config.toml
num_hidden_layers = 10
hidden_size = 160
num_attention_heads = 2
num_key_value_heads = 2
head_dim = 64
intermediate_size = 448
vocab_size = 8192
hidden_act = "swiglu"
norm = "rmsnorm"
norm_place = "pre"
norm_eps = 1e-06
positions = "rope"
rope_theta = 177000.0
rope_fraction = 0.5
qk_norm = true
attn_scale = 0.195
bias = "none"
tie_word_embeddings = false
parallel_block = false
extras = ["some layers without attention", "local attention windows", "paired heads", "gated attention", "capped logits"]
init = "normal"
init_std_qkv = 0.0525
init_std_o = 0.0
init_std_up = 0.0525
init_std_down = 0.0
optimizer = "muon_variant"
learning_rate = 0.0134
lr_mult_o = 4.0
lr_mult_up = 0.93
beta1 = 0.95
lr_head = 0.00785
warmup_steps = 0
schedule = "wsd"
decay_fraction = 0.812
decay_shape = "linear"
final_lr_fraction = 0.02
batch_tokens = [16384, 32768, 49152]
max_seq_len = 512
doc_mask = true
train_tokens = 230200000
max_steps = 7181
dataset = "wikipedia_en"
Each number is 200 + 40 x the weight over its row's rms, rounded and kept within 0 to 999. Layers, rows and columns count from 0. The size before them is the row's rms in percent of the matrix's.

# down: layer 5 MLP down (transposed), 448x160, rms 0.193, rows 157-163, columns 0-159
# gate: layer 5 MLP gate, 448x160, rms 0.329, rows 158-164, columns 0-159
# up: layer 5 MLP up, 448x160, rms 0.313, rows 158-163, columns 0-159
down157,100,154,185,177,213,317,217,186,196,164,186,245,197,196,240,230,212,173,138,243,227,191,146,146,206,241,129,219,198,220,232,221,221,159,156,186,227,180,248,195,173,252,179,137,116,188,154,264,171,223,276,206,184,220,188,199,223,174,251,181,213,169,234,246,144,206,159,171,182,140,192,188,181,233,183,142,220,219,208,257,265,195,143,102,181,155,133,241,179,196,146,209,246,203,245,197,110,196,172,227,199,298,184,231,251,167,159,247,272,283,149,177,204,225,185,178,251,161,252,224,164,232,207,215,150,136,271,114,157,252,220,180,199,169,281,177,241,202,182,186,209,150,207,184,199,182,201,244,222,270,145,161,198,233,237,213,167,180,206,191,263
gate158,107,183,189,232,172,204,225,266,159,178,199,169,145,199,192,138,199,137,204,246,255,165,227,134,193,94,264,246,218,180,195,191,182,157,153,225,183,121,216,216,169,223,202,243,202,215,173,155,161,138,125,235,211,139,203,176,184,184,241,183,191,152,222,161,186,212,179,216,201,299,253,205,225,231,236,261,269,195,210,175,200,195,273,211,146,230,176,161,259,245,232,202,177,193,194,178,241,184,219,286,149,177,191,171,238,210,229,124,258,178,178,170,259,152,151,183,260,219,216,232,238,272,270,172,215,125,220,218,221,173,173,241,173,212,261,199,152,206,175,176,135,207,207,190,181,252,222,208,165,109,161,213,253,202,252,212,167,182,228,317,120
up158,103,174,179,300,155,189,167,211,179,155,221,194,201,170,203,216,274,305,182,243,279,182,171,152,179,237,180,208,273,180,189,188,170,194,169,235,276,199,188,145,194,264,217,222,234,135,176,185,162,183,160,191,220,213,205,202,190,233,175,195,126,226,192,205,189,236,206,215,213,238,173,179,176,162,197,70,276,193,263,121,198,228,202,144,242,191,169,193,209,242,170,217,190,214,221,142,296,196,133,224,170,191,218,253,176,160,204,246,178,238,191,265,221,165,268,206,232,237,230,146,114,242,219,176,209,224,276,265,228,231,200,279,225,231,173,239,197,238,179,244,183,165,215,143,265,183,159,222,154,217,251,259,202,221,142,191,185,181,200,136,276
down158,100,195,192,199,165,218,154,193,183,147,209,208,244,232,174,181,194,201,175,202,192,170,154,215,152,195,139,200,129,228,265,237,186,239,276,206,144,322,171,214,272,223,179,162,219,226,194,174,172,231,206,181,228,157,156,183,204,170,143,221,242,130,147,235,239,199,198,197,209,243,199,126,253,254,253,176,258,232,262,286,196,214,227,156,130,222,174,204,210,175,227,175,160,138,222,223,170,257,201,246,154,247,199,165,175,186,151,175,169,193,164,173,184,249,206,202,172,172,143,180,217,276,325,165,166,171,158,122,208,124,251,221,210,228,214,89,202,155,204,243,221,164,160,219,220,152,196,179,249,114,150,137,216,206,181,213,234,217,227,150,206
gate159,104,162,136,271,205,110,194,208,222,193,161,186,220,155,173,208,159,263,127,166,205,178,179,211,265,224,209,215,245,211,235,275,171,215,283,281,177,247,280,212,189,270,230,179,207,127,136,217,179,235,177,275,179,239,206,248,240,173,121,186,246,174,155,253,166,174,220,235,179,271,208,185,146,95,218,117,235,266,170,164,235,204,156,238,178,194,145,147,155,197,197,150,217,255,182,240,180,191,236,233,198,129,175,183,195,151,214,224,205,221,147,217,206,172,240,138,169,178,186,173,184,211,190,204,144,229,199,227,217,210,201,242,207,193,230,198,278,168,179,222,79,198,170,264,136,183,183,167,202,145,248,179,188,202,188,198,185,246,185,151,209
up159,109,272,151,249,201,235,202,222,207,205,205,222,218,186,278,207,258,218,173,267,196,227,171,277,200,109,194,176,233,132,223,224,220,173,259,202,242,164,197,223,142,170,251,171,104,187,151,301,175,159,182,261,205,250,172,208,242,191,223,205,206,227,194,200,208,203,198,183,237,183,211,232,279,175,230,221,97,219,222,175,155,239,206,238,162,199,294,214,230,189,254,163,173,143,153,304,125,89,174,229,207,160,218,215,273,196,164,151,195,236,164,197,262,130,190,205,177,167,151,139,248,164,217,168,227,154,244,201,213,197,163,216,145,211,190,152,247,164,209,234,221,204,186,181,162,217,244,139,162,209,215,189,160,168,145,186,153,170,164,217,178
down159,106,207,204,184,213,163,254,182,162,266,108,203,227,180,255,205,205,177,175,138,251,171,175,124,236,225,173,237,222,179,209,172,273,190,168,204,242,114,226,185,234,153,137,234,213,185,222,212,192,212,88,244,174,221,229,231,164,188,215,252,230,198,232,219,271,126,301,235,207,200,268,264,184,229,204,238,172,207,227,214,154,162,170,231,232,265,148,170,238,143,203,198,161,170,105,270,196,139,242,235,138,164,216,253,216,290,165,159,226,221,221,224,212,207,189,224,232,211,222,198,272,153,209,204,177,212,189,147,235,156,154,191,323,134,148,185,211,195,185,175,204,199,198,225,212,204,172,277,176,186,237,205,175,180,185,151,193,230,177,274,178
gate160,098,195,179,195,180,213,182,252,155,294,181,194,193,121,144,189,230,216,103,218,206,184,242,290,200,163,243,223,250,243,170,243,213,232,140,161,244,274,249,242,202,175,140,234,166,183,177,204,274,226,211,161,164,233,223,246,245,212,205,199,193,181,169,181,249,166,174,265,208,188,163,130,164,171,188,234,222,205,199,142,137,205,240,166,227,175,170,178,183,279,244,163,160,174,231,173,229,125,177,186,230,117,126,274,143,229,99,238,188,186,185,180,235,220,187,176,169,147,211,157,230,158,197,206,216,207,241,179,254,163,155,184,241,159,159,196,196,144,186,264,148,206,236,133,171,125,216,183,208,238,271,195,191,203,234,255,169,221,199,110,235
up160,101,161,166,190,217,177,216,194,142,194,194,150,202,196,174,219,192,285,95,188,205,234,158,128,178,199,202,141,177,161,218,144,205,211,143,325,264,171,172,148,264,194,206,223,86,233,144,208,190,195,192,166,314,149,179,184,270,177,236,146,224,240,203,250,149,189,223,227,151,181,181,206,150,178,224,175,156,179,208,252,129,240,178,194,235,170,164,189,215,221,200,247,218,160,182,130,167,234,196,191,130,159,177,145,202,130,197,148,270,208,233,252,177,196,147,217,193,286,185,190,178,209,205,164,204,261,136,229,178,244,239,224,165,190,203,201,198,210,206,187,164,232,236,87,170,220,171,187,227,194,210,168,244,205,204,127,226,142,185,162,210
down160,098,259,150,249,177,184,114,183,112,156,197,109,266,135,160,282,183,171,256,172,200,190,184,181,251,279,247,165,211,210,155,209,241,195,235,214,155,169,204,199,202,156,230,273,164,162,183,178,199,217,244,156,178,307,222,219,126,191,204,173,232,137,168,185,226,230,198,191,208,236,234,170,221,161,219,209,133,196,165,224,167,175,227,186,237,136,201,153,261,224,184,174,168,195,184,260,198,155,203,174,151,197,201,192,184,214,202,197,120,220,204,211,211,211,196,203,163,184,171,263,283,140,230,231,156,170,256,264,235,259,179,185,238,231,180,183,128,256,243,241,206,243,129,261,264,167,209,237,237,228,265,182,181,189,182,193,248,284,256,182,152
gate161,102,212,206,209,145,151,180,176,136,167,322,150,177,208,118,233,170,207,177,204,200,216,134,281,163,176,153,222,170,189,232,199,208,169,249,216,193,170,185,165,193,161,216,242,204,181,152,163,178,210,133,158,203,288,265,303,221,265,224,189,249,238,234,203,147,227,159,248,194,177,201,207,225,185,252,129,176,200,205,189,202,238,209,238,248,253,242,177,170,322,208,192,216,162,177,163,168,243,232,222,184,280,191,156,240,253,258,198,192,175,204,204,236,227,146,194,195,192,212,182,270,221,263,204,158,176,219,136,298,185,212,177,192,142,163,147,208,166,232,167,216,219,89,251,193,256,230,171,244,211,123,240,187,213,199,162,174,181,215,206,182
up161,099,211,211,174,255,227,191,173,140,127,244,173,183,186,187,224,201,193,223,222,169,206,179,175,215,221,236,344,165,203,230,143,130,140,220,242,139,194,228,287,243,203,211,256,265,224,239,238,148,152,201,227,208,153,189,112,278,194,214,246,210,242,162,208,231,210,200,156,239,246,194,187,152,201,241,242,225,230,50,213,212,170,134,174,199,172,254,201,220,224,253,177,235,190,203,172,264,195,251,220,141,137,198,165,208,173,128,114,190,259,216,196,264,201,176,253,223,218,187,261,215,181,163,143,175,200,161,207,249,163,173,159,205,131,204,159,217,202,216,252,184,192,223,199,127,231,182,156,223,227,248,215,203,215,204,227,152,145,195,178,165
down161,097,179,127,147,186,185,173,193,296,256,203,180,212,235,250,106,136,319,150,160,184,191,190,197,237,194,208,207,223,192,195,200,200,251,203,200,198,214,204,230,194,187,273,142,235,239,216,240,217,188,145,180,136,128,243,284,177,232,254,197,198,166,162,186,226,204,204,224,152,142,235,254,233,210,200,249,171,203,312,206,250,220,224,295,144,196,191,181,211,160,201,187,159,149,172,231,130,231,136,174,166,254,226,236,200,209,171,238,188,193,226,209,259,177,202,183,197,175,199,227,106,203,223,245,214,131,176,208,196,173,228,158,147,144,157,249,222,231,188,162,219,208,112,151,208,196,174,131,185,240,176,216,182,136,172,187,114,177,133,170,179
gate162,101,182,199,123,174,233,235,225,165,221,124,198,221,199,194,197,239,193,256,168,130,196,214,165,245,187,179,257,136,175,178,193,229,208,220,215,208,238,219,251,198,155,176,178,256,134,137,155,204,163,186,208,284,230,232,128,191,194,248,215,197,205,154,190,248,185,221,249,173,232,140,197,202,179,233,136,200,213,149,194,205,119,191,239,184,195,187,160,191,308,207,215,150,233,266,215,208,192,228,189,221,223,201,248,238,186,261,102,254,258,222,88,133,235,152,194,258,228,186,123,202,204,236,149,200,246,242,221,279,164,268,207,176,165,211,154,193,182,106,156,159,225,236,193,133,210,203,199,278,138,209,163,216,217,182,180,179,166,200,261,144
up162,101,253,126,243,186,262,207,245,240,160,194,170,161,228,198,171,223,130,195,196,239,235,161,202,181,180,200,161,140,231,163,152,195,183,220,194,296,212,174,192,205,176,227,150,236,213,230,200,260,109,165,157,148,117,257,205,167,229,119,185,160,157,250,154,173,167,202,142,167,177,197,253,246,206,273,182,238,210,172,206,223,181,190,109,201,160,205,234,252,174,225,228,190,130,239,219,197,179,197,140,201,150,183,150,306,170,231,259,185,214,195,212,169,180,191,204,140,142,250,229,147,188,239,206,246,192,261,98,166,206,174,193,196,159,214,251,150,260,272,219,211,191,163,165,210,244,174,158,151,265,264,268,175,197,201,247,216,226,190,217,144
down162,097,147,347,184,187,190,181,203,203,158,241,231,150,238,202,215,187,186,255,160,215,282,110,189,185,218,174,135,245,141,198,263,231,193,210,240,250,201,146,258,173,136,179,203,198,147,193,165,179,220,103,134,171,264,171,218,198,192,205,185,102,237,247,222,227,233,208,204,222,199,232,190,186,213,208,204,168,219,176,226,192,221,144,272,194,187,190,182,173,172,224,165,233,225,209,295,182,151,209,249,234,254,214,199,222,172,254,204,228,163,173,176,183,182,272,228,174,228,261,284,286,222,230,208,293,125,218,228,227,158,203,160,178,242,228,145,208,227,202,177,222,200,230,160,189,161,206,207,181,83,187,159,177,272,208,211,191,187,228,245,219
gate163,098,175,215,216,182,167,140,142,191,174,213,221,274,188,213,240,197,155,145,199,163,190,198,154,206,144,207,234,204,170,113,302,241,165,202,165,153,226,216,190,176,196,163,259,270,214,131,169,253,226,249,262,199,216,281,190,217,205,178,231,148,194,168,181,263,106,215,215,112,219,238,179,262,193,179,167,261,269,185,196,272,200,185,184,181,160,213,158,218,199,259,186,161,178,229,250,173,139,206,138,205,102,243,196,154,252,163,184,163,208,236,232,230,192,178,211,189,230,268,143,262,262,175,210,194,139,152,173,126,231,248,195,232,216,171,198,180,234,222,263,201,215,251,248,124,212,233,197,254,206,179,196,188,178,201,212,109,189,245,192,133
up163,100,197,221,193,247,180,184,198,181,165,169,206,231,177,232,265,296,236,148,126,200,149,261,248,211,179,227,190,199,207,204,168,181,231,196,106,193,163,221,256,210,199,228,226,230,134,141,151,184,253,220,200,226,203,198,229,170,205,198,205,208,297,213,222,216,180,214,191,144,172,268,185,171,204,224,219,204,176,134,109,176,215,168,219,218,190,203,203,218,195,121,252,240,296,212,241,220,179,231,171,216,194,223,194,249,198,264,158,250,215,204,163,148,200,287,169,205,174,241,224,212,178,176,332,225,178,158,257,190,157,253,181,218,229,175,181,235,122,216,184,177,119,227,197,166,174,296,186,218,249,144,215,232,206,225,203,182,57,166,229,207
down163,100,224,210,108,210,171,182,198,263,134,161,163,173,237,173,146,184,153,176,224,226,193,262,259,201,171,223,281,152,180,189,285,208,242,206,161,167,196,143,249,270,207,224,157,189,197,221,154,203,227,247,152,136,131,259,209,176,247,228,156,244,220,159,181,201,232,143,173,171,125,143,150,204,161,219,207,249,220,215,185,227,158,159,169,151,114,214,178,177,207,166,263,157,225,267,205,187,230,155,227,224,239,186,274,169,191,170,247,206,233,155,209,176,230,227,198,182,223,153,190,223,238,237,191,268,228,240,243,260,183,188,143,147,177,176,127,219,184,252,177,163,244,199,266,299,208,201,164,225,243,240,192,233,102,196,212,201,242,148,249,144
gate164,100,127,198,203,264,180,192,218,196,220,185,191,203,197,134,175,180,176,201,200,166,303,260,216,239,131,209,185,156,188,249,150,227,243,251,239,201,236,103,188,205,216,233,238,209,247,173,252,240,183,230,196,234,211,179,213,198,183,276,258,175,143,189,232,304,207,203,209,197,167,178,154,137,169,180,237,215,181,174,198,175,146,157,254,190,189,218,140,173,262,259,280,240,109,210,202,186,210,219,251,185,125,154,208,155,163,220,181,163,230,185,225,184,199,269,131,123,217,168,152,166,197,197,223,183,199,108,275,237,161,168,244,171,227,213,238,158,238,198,275,205,144,160,193,243,187,239,241,257,141,161,206,216,165,147,157,215,284,195,227,231